{
  "num_attention_heads": 2,
  "vocab_size": 8192,
  "hidden_act": "squared_relu",
  "norm_eps": 1e-05,
  "rope_theta": 10000.0,
  "parallel_block": false,
  "init": "uniform",
  "optimizer": "soap_variant",
  "learning_rate": 0.00564,
  "lr_mult_up": 1.37,
  "warmup_steps": 200,
  "decay_fraction": 0.759,
  "max_seq_len": 256,
  "doc_mask": true,
  "max_steps": 2617
}
Each number is 128 + 24 x the weight over its row's rms, rounded and kept within 0 to 255. Layers, rows and columns count from 0. Numbers have three digits each. The size before them is the row's rms in percent of the matrix's.

# layer 2 MLP down (transposed), 640x160, rms 0.124, rows 298-341, columns 0-159
097:121155164139099124129067108135141137153134100155124104117185146162116149076113153138140122181100078138144165139105109124101136155140158158152114122108138166161119105083168088148113128095137131139154108118121133185147140130136108114157139108109123156146121116110097126131120134071150082112136142124156151163166135160118152132136142115095094103142185149135162136150176148099124143099139139145148093096113136130165158108126111107108136140127144156126139170112120122131123152124166131
096:112139137113099103157151111093115123143125111142111119115133093115169115156134158130130116136125079130160170101138152143126115147119131186149128122149146171140097143143092124136100145126161157150138116115117138128188104103099125137126120127139143065152103172139140133100102088163093116124103148175152151096182121098136085118134137128149107067163149111149135099119114187145113126105143129118112186125081129127146141079108147143111142170097139137115149124142105142143142138126103122
102:111116136125138123138117147129116095145144133142135121125144125116066124132101155105088132144145105113120236133123104138133125136145089122120136114129150124111140145155103160110156108125143134177163067141140075134157119111142104163112150152112124092124088137112131146196142152110122148142118134116126177122104125112170130170117150129132141083111131124116133147160109192113121118150166113179131131129100162167133115110128095119134127149127131132150166120140159140117152146111173150
087:100116097145095097133095133102106128104126150123135118111121133112168122125152149114144177098136093155140129128148127145144151138149138143197138158095105116094083105106115154142110179132126134121173148136096104149094098123169107155136109092120144149147096114148152128157105126149126129091179132140085117122114107143117159122130155163152108110132139103124069197108129126077101107108126120140180102118096109100132090147097141114132159125137110104167132167121145146114125129153143114
091:135097163114121191180101163132128106105119115115115088152089147153184161147181098158146172083150094136113140078150107114154166086082145128105148146111128155145142128125156110118112093111131118144130092132141118131125139171110161108102131176125145119153145159115121129129136108136074146143091153162155129164145135137118116164145107095119092126116123121123116119105144156138126120141132117150134122120138133160119112090092136088125128157130121160095113076133118136121106103145153100
101:099131164164114184165163128114128130103113140100119142125167141107114117133108100155137172117135130123123114104109158148146149144183128100114132119122142108116085124154096177154136106154102141126160148169053128127151122128119145123128152126154182134128117121173152168140118058105133156113104087137107143131110146126103157117134135145129110094139086131144156140089123167106123155122133109137192123160132137086120118140130134115163135111143121161107102109161148144121145087113145103
103:097126161154135151169099112141134086155140084114162078155152143141146098127119095109124106084118127119118179134149134068163130141135137146143089156105124112120100116129120078142083112122154153116180141099100142124129128133069121148109106099148157128106160179125127121177180127109102116121117149104161155131148136129111121088135107109135126138130118107118125152168151151176110175122078126130117098109139121127122140105135130141141137133160110107127142080168109113126152127163137134
099:099167154108139175114103109129113088130137098125108147086143134094100101140074100152125122106097106129150190107128102110123134098147156090119167076149139108113113160149151136114125113136174119159115149156143128144109096127151133098129092131123112103092145113140163119117127119073118137131186138112116112145108110161094131140146138088137139058110144104117152123126148151117101125159130098142166150093145096120127108124170127118108141137141135089155160147138138103123101126105132079
094:178112156142100121121107134127127101102123161126143100135125164147156144124199133126112143138150145105122109114116154133089116149146127152148129103160074117147125149123188118148091151144122109153161089076114124151154172124134132082126140113119127123106169148168130138156136086090136110110102145150082102102165144149155124127112093136105120112139092105152114163163094151137104104092146109140134120148119133153129145106117120086131096176122092140096177110160125144155147140134146118
097:135129104112113124141140151116133154109144142125161107147151132146106171143164155083129096130101136130160135079136136096115150176167133134147140129161116144130174143175150099120120112128128175150183127119153161113085162124139116164109126131109145101147125116128128125121168113103167131134142153181138127170154112117152146130087117118109132111076145164086120095096095180150144120136113090114148147109098129149095168102174133123111128102132144140115116167106107139130117115178089132
102:127103136129115117126138127143185147098139141172116087111131147103145114141104098121150121128154130152094157161126122122129166112155151134141119142157126114101150125133177104120131088124136131131103143160143084119103165164108117082121155127094105150094133119146119089069078132104137143142132151116136088137094159120173125122125134172147107100110141129088136170137122099102131109084154157120126123176155096090157108136141119144092094137124094148109077139134127174107154109142128174
096:093123143120124114124141155099135125100096121163128146171081092102110133134152139152128128128159113122130177136136096103123167120173138125114120140127128111107166092142099145183163114164127112138113163126150132124097154100163144133162137134134113156118113128095088113106130143136129111122080102110126090138168143101116138143113129138156129100165165104118106120120116111172161112184117150148117189138169078115087172151104108129155140142094125108122128114136091098125082120159124156
088:100131106084142139139115117140098150142121102112143086107126090087103133140131152129115105131120126098106072101137120109150140144162128132118107087150106127146108106112138171173093053115150100117115118101093133116105096112131158077113149159136126112111159106145143143151157136110105140086095128156200138142110148156144097133121146135118101086126116080075142114112118138091146119136105169104134161139118136154140166148157108115164138137111104100110088137146098117107113134118132138
102:130101129119120118122137123174115116121119092129101134117137122148127128119091146128126102110109156135115110137121146153134074145149086140143160127141118132138066099143157102153116137175158154131129135113163093125119174102094146121148120110135167091146130149145155134080142118125059108119153087128125116110102120160142108104157117166143114101121120099128131121107169167107144127168136151112122136084150115137143109142204160152126117109161161080164138158189140104155129128155135129
113:104132139117130127181128127128146097099126152129150176131107119132161093116060128101149141159150135139098128110121135127167151105122166099118118156136124093146111140092158138100129113155153119125151153116120173137147119103077161145114148130157129123134162078122147052074155099132153141066111101143128180113143156144177114149142111121148145137136122134156105134115174144093139110107125123131110129134123082113103149076145151111092124152134127140148136140155154128156145148127143128
112:184120102109151105099153120137132120138108091145115150131153130130121145091113176094112089125094170092155151154140100133113120150114140143139126126138101119160123143132121090113130121136122112095115141095146148159145145148132160129127101165170087122111093110100133170162117132127093134133113166142132167179105127163075113128099139139126112165161061166109134129137108100116123135135099147136095098138118102116102124114118119089146100104116124150151119131137175128104080086099100173
093:070109130141089157112150139113106121165110141109095094120088170120133188098125107105110118129107119117147146096140160100134130086103116099126090114111148110168120106123142110105147111098108109126107114110133062097103127124137115115125140132120162055131103175110180164147131094117155107119078144094145153110089144088144082131146122148127126120131129103115135132113124148108107077111128175137125117129148140124109119140116166154121140104103141120119147120107072127138137166115125123
108:133144121104142148107124110076134128136104138121130132149137081168111128114132105178125130156105134152126124129091122123141196125160136136116164137165163098145146141134136140086153137137125143141152158076174125133164147145162125122145110143166094124115087113130125133108083144130113098155167114130151098111143088149093104148135098149129115146133110100100127131146103137155177120113162088131129137106085098115109162089155093154134156134121081102122186115082144106156160117123111115
103:143121140131111095085152087121169138138153145129149098106135132070126112116104101135110112142107126138159125095132100151142113141116136144114097123130135134140143111110125138121119168147130089113116108131106123061131053107158143122065134048105127162126120162113145120076152099141154123101159144099146090114104123101129156123151102100127148103137093127138111158140100143144142125124166121175140138098112138142146114095123147127127163144094099082128127076156140121111141106150101133
106:145139136136151168116135118085137134109131109122097101141139139090136168147118101097080092103160078122150129159122134164085135112095116128181162153133085152130136104137121125119085098128097152094145134092130107107161128141126091133134137135120166143145118135065154129124114108095136127102128093141131137122088143128152141151077119141056096174139112140159138156120111079144141129110116133111102128141118132126138061141112120109122151124107141125085136156124144139146176143095137140
094:136158129146103099130150124120122136122127131149147133101134105112171092098125181124160094176119116167154166088177148171121126129110081123141155098130164098104157151179103157142133127116129173128173143131128139077140122127131148164104144155099089123155119107124124141151111185099131115149150128126088163123112172160139113129157103134150148132116121152129137144141165096160166153121156118130128133135078118144133106128124134119146104158161129182120097127107146148134106111115166165
100:109120112138114098152125136128158133097095128113136140131124108085091145122083113190167133123105175097119162140128129124103130168124134084114131115079171132115148163093085140139154143130118120103109146165131159090112096182121146092113118121089115148117116119110121109127138145136150133136185152140118094145085171182144134114159128094159138135122096134153106109124108113129124141145110091140124127170066109135157144136142149077149133128151108132141085113108128083126133127133107104
095:138118126164157159129082074120109135119114152105133148120109146152127102142088155141109132101163105128130164128142106092112114146142143116143143155156118146064143126149087155142115139148138176115125123142139126164111113109103109183154170141100124102099131122117155116139161154110135096159185122154099084139125097117153152123149151110115105124131108108148139109131144132090125117125154140141163125131149146146139103106102147140162123123093162109149109115111143088104086088049090147
102:155162127126104100146112114148161142106160106158108149145129125155125159131112143119130127156140134163098100115145134116146098148122146127167148120123109103136126158059112092134088150140091157141086117124152117138140176141148190116137135136094161133118124135158128106123081110146116153094146091139128114129091168165143118131132080128140127151114126185131075113139110123109115112088106123150180148124119126068110176108161118123099153103109149117109116153121084131118102140159146152
101:155122105152130111144091150127136148111139142114129147127141145127104107150110129173128105130160093120176097133106132123147123186117100090145123097119121106165128094127099120116101153169079132135141144157122128127122123095135140118068139131139093146132103153164129171137158154089108108122090123163140102100107162129094078204109116141120139159102125156142072160156099139136137132101135134141111109143141160149114088117150129157130196114149133168147134141146123114159123110140125111
103:183119105101149131114135123136121126132134170145166142124135118122115109139171106113125144151120162143146125102118117124110118135142086127158136174140180107072103107119157152121115139132144141133138094094165116117152115170182119127098143119109119151139137111094129105127175113142123118142134097142145128180149171117108152088077142116157118108120101146101166134138117174122131148122118180185162175125156137108140177127111127134076149122157165138113114128114161099092146133097148128
104:119147135093149123143119109116135126141122089135146169113119116126126103123161090119164102143129146119140138163130136121116121147163138148122110134131135101110146155111137126111145141103116144098072129151087137065128203124101138130097091152114146136117154157083133166126101148122094086162132101102106153190111120150122132184138104106105157177116133137114111125128126151128135161119153126162047135152153123129141146108134125133100124147188155147108152097091159137130145105142124124
105:145149064108132127110122097084119188137176090163150144149120146126079114106125117117104084163128094100170065122106101126103129089128085145122131116166127127110167091113147126127133124085112091129146174162130134123128147143147103151101132176113138128129087127161137145120136143117144157108113138081140117162126132146143147135144119144096150126141130107116106138086096118129123142093177136102145149060144134126113124105131137140111119158116123107094157111141123107146116088108115139
101:167161124148155135126128120103108171163145120101122107124110139142109101167088121133070146107127149136123135142092107101145108140178159092125135116117112139150114102100098091137138146128125096132115139125112148143152097125146085159109127079117116133163124109124126131167058148156138143145157120185133094126131109149105107131126155125102144097104129166107170106153104118097155110129140114135100132088092118127135126158103136121186130126100137118129116117153183054124105104124144107
097:101114137152121159157137134121104143141082149160109177106106132120160126097142133137115115096097165134133114162081113134114116126107139099154134127116115105131150129096103118090128144118169133149150160128135114100094110129120083164066106154150109168156119108131113120097125089114109144108149147119119097142076108104165120127124138114163123115134141116130092149145130172113151141106134147136161102180147140099089086085129129112140107170172124084156073099105111139150142138162145115
103:119110123166127193129088121155155118116099135115115096123126158128122155097151110146142122146087163145154164152092138152109121101112110173182109126147137179100098187101111161131147093119146090121160123119092115129131125150127131143127115117177125118112173122150117110142118142159111138149136080151124121148077096110083131137117111158103155076150090158133126136129119135108084153135129149148158126121124127140145142109136152147181097115135169131109141150136139161136175106115114147
101:154129116143117134102155147122141155153113134132164083097071156130107153084168092131117142121134128097127120113151114104113105146117147114184106153115117164121122139123093166131137119098126131137164146106102113130134154156124128082096151153124101120134133138166173132140156114119153108141142092118146127136095140142136117070144158118126103123113114130150155132153127111086128125116156180155119090145160132196097163104154124104135150131146166086158129158147151121115197099150132151
099:092133088090152106132104137116137106126106120163110119077095120134089128100113127148133156134111161175109114204126096102103158123104112139157127130089129140130116146106109208126112113131135150152096108109113146109129148155097145082112155104165110132119109158157099145083101140113172148145147140144137111141099135123114159141153105083146113146136107112083068130119134104134149142121136146097111127124103156148121163106117145126069127127123126118113126082149104126135151113118104154
094:186120096134111112159133112134157170146132125139108116096144128109123134132116120152101142156146138147123121081115138133175124144145177113111120117157098144134091103115098158158163099113156136111111099131109149131085130114174122103136138141110112115135146108135102165089148102117155142135138112107115134098131124081093155123128184135170149119147151106092195103129159124125104133077101145117126133157128078162135147099150157139159077144188150107116123143121110117109088101125132144
097:089105159091132112108142124102120116136116130153157200149138110087103115116106119114169160164095128132130110124085114119113111159092124134115130156121134121141120124129137141140115101155126117133120138070149120106077072148138146088136117094102128120140104124163116127127140104162117107160151122147150076148091158179121105167073162120165118143111126074122120114100114159120144137160138122096161116131115121100125137168137121105150082131149152125106124078105133138157129168100126116
096:154112073086139094115108163117079113116111162130117140111170120085147115126135123159166150148112121150098118103090132147133145105137120104098155099138100107122109137161170109140111135131132105141121154119103208115086123136139142146146114078141143145096111179116114120134169138159126140164124146139104132136128141112163148131106133158106117109107120100151119095114075110099156146122177182151164135150134147134146143143106117101144118113117124125084139118168122124083152122082111132
104:136161162135111131116154138128124141126095127133148085166088156085142136170107146157123079144092143130131147162122110135125176122108154108132147099153076113097143134151151137141121157148105116115165110094119128135100163112087159109135124141118119133174142137125155125145102131150145124143096125123123141117099128160158123144185163148066136114097107106145124094143107127082165112126094171108176119118176121105132150128151128141144118125117149109117144125117135164167141062159093131
106:110154171131139117127123122117132108133154067131136105111124143134171098129124138133121107143132105142086119123114143155112109138134142118114140123070169123133095121088126110142130094103141086123152145143114118136156134169129159106112089103135138097103149149130142113118129110111057136158140176148156120135120146124128195142124168103121113103114117198101121084149130155114166103152076128100162142132136155137079147173114149094127140086126110125138110150182109118135138115146157110
093:119160124116126118145141105147190081104127191156148153143123085150129108106159122172128124114132155126129124105187110155133160125110070124158113124112128141139111135141121136151164132149106109108113133127133091134115135097083142121113109132131119171144131128134142138116130129181136113114159195122104093136119124134120099156143088096140129114127068093180147102134072098126086122107163104152127132095101100141143127139141144139104111163140121104153147117128140101130140112188151131
095:112135120131105133110139133115116166106150111134143061118118146136119168129156171076100169106112105140147125128112166099135107120113141140136135139098099133164116157109145133131159092111141119115117194123114134123155158087083145097131121111141169139154129149144160128134121115135098109109149141121186115126139151122107152114115133134113097126152125182130159154082097145109133099130153121122157106148126162141124135104182194204087158135135109103115139147134145141113147124145161117
095:141078144131117147136125188131098136114109114121062101132172100097158129141146136139129166151135120115108159106108099142129095129139107136092135157122139092113114136095155153139094164103157141165133163179112136095132112149099108104109124132106077128139118168161166121134084137149183115125123093085149119142167113126119120176098126153167111140131119160130151111116086130140096116126130119186133130122129158128123149105103103130134175138147121109145166121118107128132132094103111156
091:128067128100134122129122115201121140145129108178078081153137155082120123108142132113147099156141097089119158097138111125113090141128121127140103174167149152126115127160128086134127131138139093122138145121158078137147147126166098070138106141129120102110157143111121134106115175116145155153112134145120131113146105150092143158137180162091123142156149096111154135141108182123132131110115134103170112133129132157115108150142125127141124126135148126111146124125115076133149085092141177
114:148146113155137148140146143075200113153134157132127128126117087127157125112131089173112095158080126146135121173130110132111110122112149154156138121148140113126146149128115134153103163101143142133093156167101145099127127177171176116167142159091136139164113097141134108127159103134159120120149152142129140076113140139109141104118179133117133128132154114165141112114119156144114118138082153139132152133124137095139091107107119110106073152158135150108134151145137096138120160081188117
098:111111169125107116126125165111142123114118108100096089124114158132131144114179099086087126141163104148131157121150119112132143163094132112146133153149140128176176143144164113123098070157141145147148128136136120098088168160125127129144135119145134063108139147120139112172095099142150119116148097132147138127105137103118120154123155200151104123115119116107151141138129128125077131111148113122142107162128164157149161155113151127142105108163143093180136151143100136128177157171153138
# layer 2 MLP up, 640x160, rms 0.18, rows 299-342, columns 0-159
100:113119151124127129150171112135142149140137136132146126133124130156114079104110123112041145130143142098141139149086130156086107131125088095135125146134103139098146129137129129134113129154109123100115068124136155133143119106074160147137180143150163165133150129135173133156095060141145156142115155141164148121155136176141112123131127110138145088114079101180131138146092120130126106126133115156121081140151154147171105133105149117125115089149103153115107096134133137133111087153162124
092:112123142146096107125090091097104122121182170094150128149111131122095126118121156146132120068171144183166132094134170133088123112130121097153103098140118118134105095114120152115125154153128090159109144150115133083150120096128129081128102148121153124131123155145100131139121148147088167124131136113146132140107126145154135144133111131093143144149145138122136106134175104138120143156146116138121137132112087100101098132153106074112139146176153116145198129123139101075159115119175161
094:139158119111165153147122131139182136121135114105105097086096136151101161105119107098127121138123136130158132151092149133111086130104112080126142143171178140159128143115180157137101125141106137160108138151193134128123087105128164086087139129182110126115147146134120129089141100124123129138178098154144108085146134096103132110127105152118158150122092159166158127142138105158163121127150155105093174118086120133126099110123136140150093121142169130109111087107120111115105124123111131
101:120139118128149097088178123131123114138121145123143121141126123117101123117098131132137116149082142119123154147126198148107123162138158147138130088144113133144099077145098129140154143152100130116108170083140159121145135093144084140166125076139131128113146137151132135118115174075144118073173104092142123095143123127067124107113137168152155165141133127144103118113106128132094160091149128137156117162146145111143142159180103133094098131150122093141172165117115130150096128102119121
097:142120130088109106143142110143139121134111113158129174136173166185149133130135126107167116117083122103108115129106115094124140139125121153117140117120115144079116147125115126116133162105183141153105100112182119154105118131098111135119110146106136133136124167160117182097115132106128113119145084128157122118153125113109171121129114099112141134167111103102088124135108055156099120158116149192095132106151100135127129138119103127117148134154139082112187134165118147155181120143092133
107:144143126131099102126135107118115144125134139141153132140093135155151125127172099109149128142133121153079150129100154151166150170126159105087152108148127137157130139156062141112170160106146146088074103185168154149157125135122141110102148081122151109121144167094145142097112128141162118117124123160133144104094154133096127147140131138126107129115117158162096113099125100154150137104120151135139182127089128123101071150111138119107089127087112106102123093082120162124127134132104095
100:150161131080148178149092158166120105138139132134074125163098159160154121119131131162148130097132159133131100152172112096157126118110094128127140134126164086120134126123145109137129139087154158131136122136126141141075144139110125172107122095101077144138099115134169096145150121152082076150105118144094103115135129133124114103078138163153137115120121141172143123122160130166138135134148095151068156182115130141128144101158147131095155108108149128125109150151111095093134124106125127
096:123106137129129127116160099136124130131152130105135134100203117145104148132148102170113101153142128119135108112091142129150100152127117160115167080145154099155150158123090150142167108087171103095163125159135099103152126121088114114147122105147137102172117112137193131095161157132119148093131134170138116137145106102142130147149115143128116160163153093099120130105153146127151101173156145149125118145124099099128122165144169129122117106129139132110154156170165126133129122124109054
090:120195109105139140125127128147141114122163178126084135124111133128101086115145125130166097137116122163137118116119116099136137129135124145156110087131132130103106138131126140144152147131116116111187104138148128120119130147122117125123152137118070187106114128106095119141139160107133090132060134176112129159159142169118119144150118076103119081136130159167135124109102093186098115144075138109110124133097127124150124106155156095142097102090110129074174137115111120126155118160130114
099:166134159113154156137166146104143151076172132130103119136095156145113103143157128134104114131137138111132166148102093108115150130090140128120127093134123112097124122156144124160124130131134151143095097131163165151133076122104121117108140139119160102156083138122134097109159161126139112107153094175112136150115137113145076169152132119103127169137143115122162186157117147118180143107103145125086127125133136152115126089061107146119149131098162157111133123155133177088153147105103114
093:193142120154141140109114121132117105159148160149112106094140129132086097133090110121120109193096155139126144113106118121147092163138108132139113102135151089120161142162107129111136162110139140136105096137161136135152109124130103114090122132103164117151110170086155143125126143142121180107141146132141159121122098144100116132135161103160144144136109136082139086131099132134133173100113096124136152116085159105103117136125170137112123090202091110126145102154127128092151114078114096
083:080146089147144137143137094110126136133156145167123131104142116113136121122105138120118125124140095124114150121145137115105115115121099191105138106123138143063147115165144087106169174100163101153113112157139118175141123131143099131126143113116152089190159128147111083166138120135128127077124118141081131070145107147163155101147151123164137147110120112102085127078159102136147120132136097148128107108118108102132127124157172132110113098153094110163125106160119151112156134142120090
097:151102128092119084138131141122137124151118157131116149134086091127191159113118087116117114143106148128105156125105119099158115118128190132114124085096154130152122119149129182118143145120116099165114106154140161146128118130141099171131132157103137137138139120107114112121153138118146131119088101179118139142136160119075122106100120163123127171116174161153105140085120090139088150157122139112122087128069129120154167111123155170116147168136092091132094165127124128103135109110136151
101:119114102126143115113118107140159120101103112089163080148141147154166153120134103131074123131102146112145153135123145168120114133119101173128156146126126127125140146105098142182072142093099120118137154129162133113143128155153091128085096149146093126129135123145120123105124120116139169152172143097059145116140145151134116153142137089134118101151109132137137110132062139125092155138125103164153155117112135117052096081097138176146112102147141125135136124112146132144164153132103136
108:080172055153125115121125096158125138151091146135134138155144080153126132158137157096137127146116133148174121124149143113095131109109131140105162136131142127131214132115127121123135132177114117112105113121088145144121135106139102178159120127158148129107127131152134144151146098141153132144104071147125133099145113125136089113115123061096157176152095118131166088157137154125116134106166141152154110135124114140122142114108137110132087100141153113130100132108131130158131137144061133
096:156131145150109133135107109137093136152176114109159151115144190133136148082131093130123127103137120160080107117142128150179128129116129112125095128135092139121127130156152111160106134116149146114156087130121211086143137114129119100155114135137142159120122101130091145079150106111085158141119090141098131146113090106079145112101109110157132138178135111148077106128141145158104109143132092145148081148165140123126118120139096151116133091135152130140113086106094145108137094126137099
109:113128116118136192147115074148163126117125104161116113116112134136077166153136165101144140133159151125098149141141100096140106154144107106120108082132099149129121102137087178120177085130097127137106129130155153113120094158129126128120070136111119130102117104117141142130138127134101121128161165150097147152144104145078132115114168126147130098153084108162176122116170137163147126179117118126131119144173146148128154162121122128186131123158105159143138108134109142095135142111089115
102:145128122119138124150102170097094109084091127071146129139097131113134117114096142121176173086145133126121142144158129137113084142129131135112130109136154131111111158155110129159136167172110118115181095104111099141163121143107133121132126162134071121180153148167115154148144172155096143128086154137145162135155137123118113129153106147113139141154140155123124114168124107129137097125156138125127117126145100109087103125108123110152121085116068123093141157142069158113111145100142087
105:100138133074168090170114175134117118135143137105145141176098147143104089112165134132119091117130148133091122161134053103084112132121144158118155158141162069149118149084118126131143131134146174097118143117121150144155082152119177109127122137162164134104137095154160160123134112099102145130137110122137126108121099150096108146120086140161148099092100110121130125130091118116118140114117123137120139102134147118135107110177139154118119099119127139109152141129154097124130083113182145
097:093108164117144130126151147122145132147105170111134120131118145149086158116130118092124188072151146122139081146067095106118145135100152142116137158144165166113097120118139082124128142147153128152128119192149144162144152094085102127140117117162137110139166141123148110130133112115116092101135106121143127116146117132118157139117129083111144147113097091108082117137097144139115111127098109155141125089169116150121140139158080137125164129150128084145176120157116098125149176103129096
090:102129115118141220141132130121103093159165150146113127122132133178134110132156151127087130131114120139125073098109118125090120101144112157126146126133093127137111112144130144083089134142117117146138122176102138163108112102108111145138133083170097141139132173108127132091138143131123132160095106076131139100177079123117161155125108125119145147150105105170167143142135120120124149062151098102128093109151123113126171124105090132110109156115116138093148136117146139101107138164147116
093:152152150135101159124133141150103174148124135150112125176116122090133124102158114156150114146122129163133127089138155148148169115135106084109115110098121076181123173077138092134128151151076088096165136121148127097115150112116128093154113126106093149160110125101110102118116070138115104138069107118166148117125130155128099121103127126145108160132140134129124136096114151142126130118149116188063139151142126106143141136139095166135168139133098115115099112166142141131151135148139114
102:100101147139145124091127111152108116167094117104154111115147158119130103098097104102114136128186126140117172148135147098115137142105121122190120118129154090155123145145168152153175116145110113145122119137113130114119112142128072139136143115132126133156134087072143142114096133091145140073152099127130121157144151116103129141157119135152159109192110128129097141103123158098137130180128096111109100149142119178179182117086110088122139126101146125118110129138124104114097123143104095
098:137123162138130119099127098117145095100128113101135116173140143142153123126135095141122110150112161135124150212083141164112109072114137143108114151122111107132144118169125107138079115116111151103105158104175099103078106122135155119154108152133117149125128158154109103131130150139145166103153139121137142140157120125136111081176114125079146125125157118129144127123127126123105088114105155178151198100128059150122134134115123150148107175137133110135118137171083128129126135113113133
103:126125125152136132123124090142159165081093170151121162181128145105138129073112163130130129137062156151127146122175161146075073122150141107103115095138168139128127144130114152115129135149199128162122097089156112134067116114099132135122129139091123132108141120118153143156138127121124107146131114139174128136153115090163157134176135130101128099169123085137095120114113110120112154135153125122092098092141143163140109165107115114122110134121119105121128110109111146149114130101102134
105:170121095159149142139139170132137126131116102100133111147083157129118129123137103118117151096150112102121116126113124108155108172095107103134122075122105127148151111120082128108148131140078109119117081120151154127144102139119135138101145119112100110112110104129104156118100149143147122106156140151126122108164128162135165127086159174119116092133144122146069143130153162214156133076080142139126155096103157123108115114152174159144151137103165106140128141161120144127132164153156115
098:081190121132162126132148180097125159137140128155137159136103123120136171113084177141114117129114120122126127145142114117169117117127111123118113180069126090141110118144133097125122160149152109139144138160192156144141131125129119097121137123135115097086140174119137158099144149105110138153125084130114158120144134152126124075074123137098120156120136173143128129122138114135064094141145120144162164109122129099118174164151085145112131114138132149116121163090132129125108114090101126
103:092148157142110135120078103124147118132170064127103138135173078098096125109138133137141134139122121151159146121142178114126139101117150150121132085158140148140110159131124139154128127064126131155117132125120129076124125115128132086161134145180130128142110135171126129109133115129174156129133123150118162108176136167064148089129077109101156123096114136132155134106155119136161117140130117118110138118144124129156108123145086129072066134141178162106111133109129137135133141139096112
100:146168122149159132084120061126122148148123121091146155162112113155100178131125094128154122121128132120127069086212112153173107172127073142113120124118110131114119111156103117144114104147102094173137121140122110145132113120109133132095137100098126125143108130144169141110117138158181136180110116133112134125173137135141122094131126148082135142112147110133167093121124095134146122160120127106135129100139095148157110105129135141112124103125129127091112156176110148091156090133129124
100:121086109120107103111117109155129132098148170129122123156121069106127127159126114117130118076151093100111106108125139133148179120135123157145107145124147109114140108138113115140148098164066102132147125145160094141119137107178128119169105095125175123126168110103138172122121144133163139121134098099144149131115126169156165130113171084148121154104150141114124125134118119142117064094111101154146155132140118130105155113131108084138110148150116143138145120141167142094111073174126077
094:138129120138172072123125131154140081126131127154138119122102130126115118125117137165107090100106119100111133130117111127107118157175149120133106153122115116156137151149121156101090144119114140105162145144172104136120165136122169157119114163148123096137129159145138134107111146118149143133132101103152100137131100125112132099091086109116129118144112123133163126123099122104142167116110161058161130192140163136141151094128069114114154113125066165067087106127067149117110132137141109
104:135147148186117134129138145143092109106155132118136154175090107095103115156104119138163107120132100115105182117115100128130119138097137132104144141143143116085134111082114080154144129117133117081127143137127099129136108115169138151147129132099161129120121105082141128144147159127066109078145123145149141101170112112128087077139168156126147105132115157148140113100118123157133120124107121190185120152144125115141062161151153130184127114117123120161132145151119144138144148106120140
087:154106139123095112095138142119170171105114133102106177124114122123128112135112143124161147179140127137133152126120140183117092102122150137161163114135110102139149155172115121120105139169113115098112099160122138120090120118128097137125089131157100162104119164153162155097114139120130141154112144162114125119129125089112116138136166142138098175175093096134133113108136111119092161168129090082086184091180118120135157138134083139105144113108131152104151097125133108145135122171101134
096:127167080145165146109087140124149153141107150110110169115082157129093130108149126118129158163163102128095110119111134139130142143131110100110113114127107114124085113096150098144116139092106117133123135099129135148114179118146167147113153166124154159130109082096088112101151139149129162131080116163143117137091132138141107125157070103109113129133114119122097136143105121114144138154129120091091118127133136165113134133090171131062160131111078145110134136094101164159141112117072112
112:098146160131089174096137111100142149146157072113168089168058121144132116112143116141161149125161134138146146148149101136088129129165120087123130132115153136129084112126139161143148161131136156133140123109077092088125120157138105101150141163108087123134141111129138135115116144113112095136116069124143121150169126154118102159126141121135117157184129148129120135138120120173127122106106132109126155116130123122125093129156148176138116153068108127130072156104091106115114111160150133
100:138145112148087131132149155130136132134136121149116126153093119134100079109135128114135143089132126156115120130127188084145141115129129108127151114107156143145141102148130127157127137109145158113110137198116134066136148163119123137136146118133121108169083100115102082151143135113155148153125196122111104033106138141125087164150134144145094138149101115123141125119141168198125137126138168121111135140112140141158118106096147075141110155147120092115130129134111128095114111130143111
096:131124125170147120130107139117142134067129146113123122087102117118118065130078163119102084145069150142129160161130114099105170113115154107159145151137110081125137124132156124128122152077165117116154117123099106144157128183174176104142117102129131117139126140121111136085152147107152155046117124101157154167141169117116152157125144165144123149127108112143130104099139132139123148141144154110107129095141128174150125153111106141115136128127154103133095137141117111086139140132149130
100:176126144162173104129128140133121149105126087072131058140143125104116113128108128104131141139108133129137156172114159121163077155086168143098116134114136122114125152128116103133108114121129152142136114099127149143154127148098133136114134197113127102103132097132144166164135095099131162065151139137101138134146128107097127122139131134134149118133121134106092106121129130165152172149106185147085109134152180136105137138140142089089118124141133090130097098103093152138134115104084119
095:132109171136144121098158104138150097138094141160148126102092142158139139123119094140146097115142147146092149163136112132133175106135111130091127090115131158139086116161137114137123147136178151119141087133182104154109116104156110186156135130133150106089114124139149131161140142096139129160099135136123165157110096126142095095134108119117148130131160188080106128131190101117119123124123105144177140126155133170153104141070070111118134154121113111133150111126123157103106101130128124
089:119140105129130141130135162099156134126124132084130125113116173121157112118110128173180132140097122124146148136133104144102102125125114125159137136134136122090121092125144147146141103170110150149156062119083073135142138132122131154108093162136136130182121133147097120158122126184142153143175187104132137131140119122119078118102149112164117098110115104118121152116107127133129178086094122092128164132156126150090168128132121109170110126082108118108143103112152154079091149108146114
092:179127154114133122125134104109154113172131099105153133159128111130140164109155105120134100143109144095111125153191149130135120118132159151135104094093154182138143145149118117140077146126097123127072128115109157091097123156110143167117152148153155130141131108143107142147136112142138130093100138139090090097120138158150156126126112122141119109103111124121132215094133101120164100163138156113161120095153108138162111146153114120187109128089109115107105097168134109136128137131101156
109:124156143145153108157055127143157171096164111179128112127139144127127102113131140166126135145108119180110128138125155124135135148083120143137137134111116085113105139139116088157143170134124104135146100136151107110116147136118092121134150111112123078168152105147095137134095104132151120134126132120100135061161090147130175105130116140134126082115120201109094102101113116131149134138148157144092115122128174103140140167139115130105154126170093137098126102142073130127150135153145145
099:157180138163129149165133090140098155128105111104151143185125185141139121129134132116082120149149115147117089123161163151140095097114115101112139099098115134121148127140129132118136137123125114115111094093148094177142103127091139132163129144144128125155110137152152142131131105111151135115102108128105162096129091103127129123145095138183088173157143103177131163123148140147147124142099123150139141130164150108077067161123139157118171104131153122102146123134118175085156135126131091
099:147148094117141136148123116124109075132121154119175139142111104155130160119136109095118130133159123083138150108190153145088159121113132129097131122151114143160149128152087110119143134140117137109117116164116127163138124104130133164092108099096146087123150124138161132127128115127114122132136133095094081110126140120150109107145159087104121066157167120153127082113105148178109149165131128157131104140120142127085080101093135152140171128129099138147089165138120114075140110085139085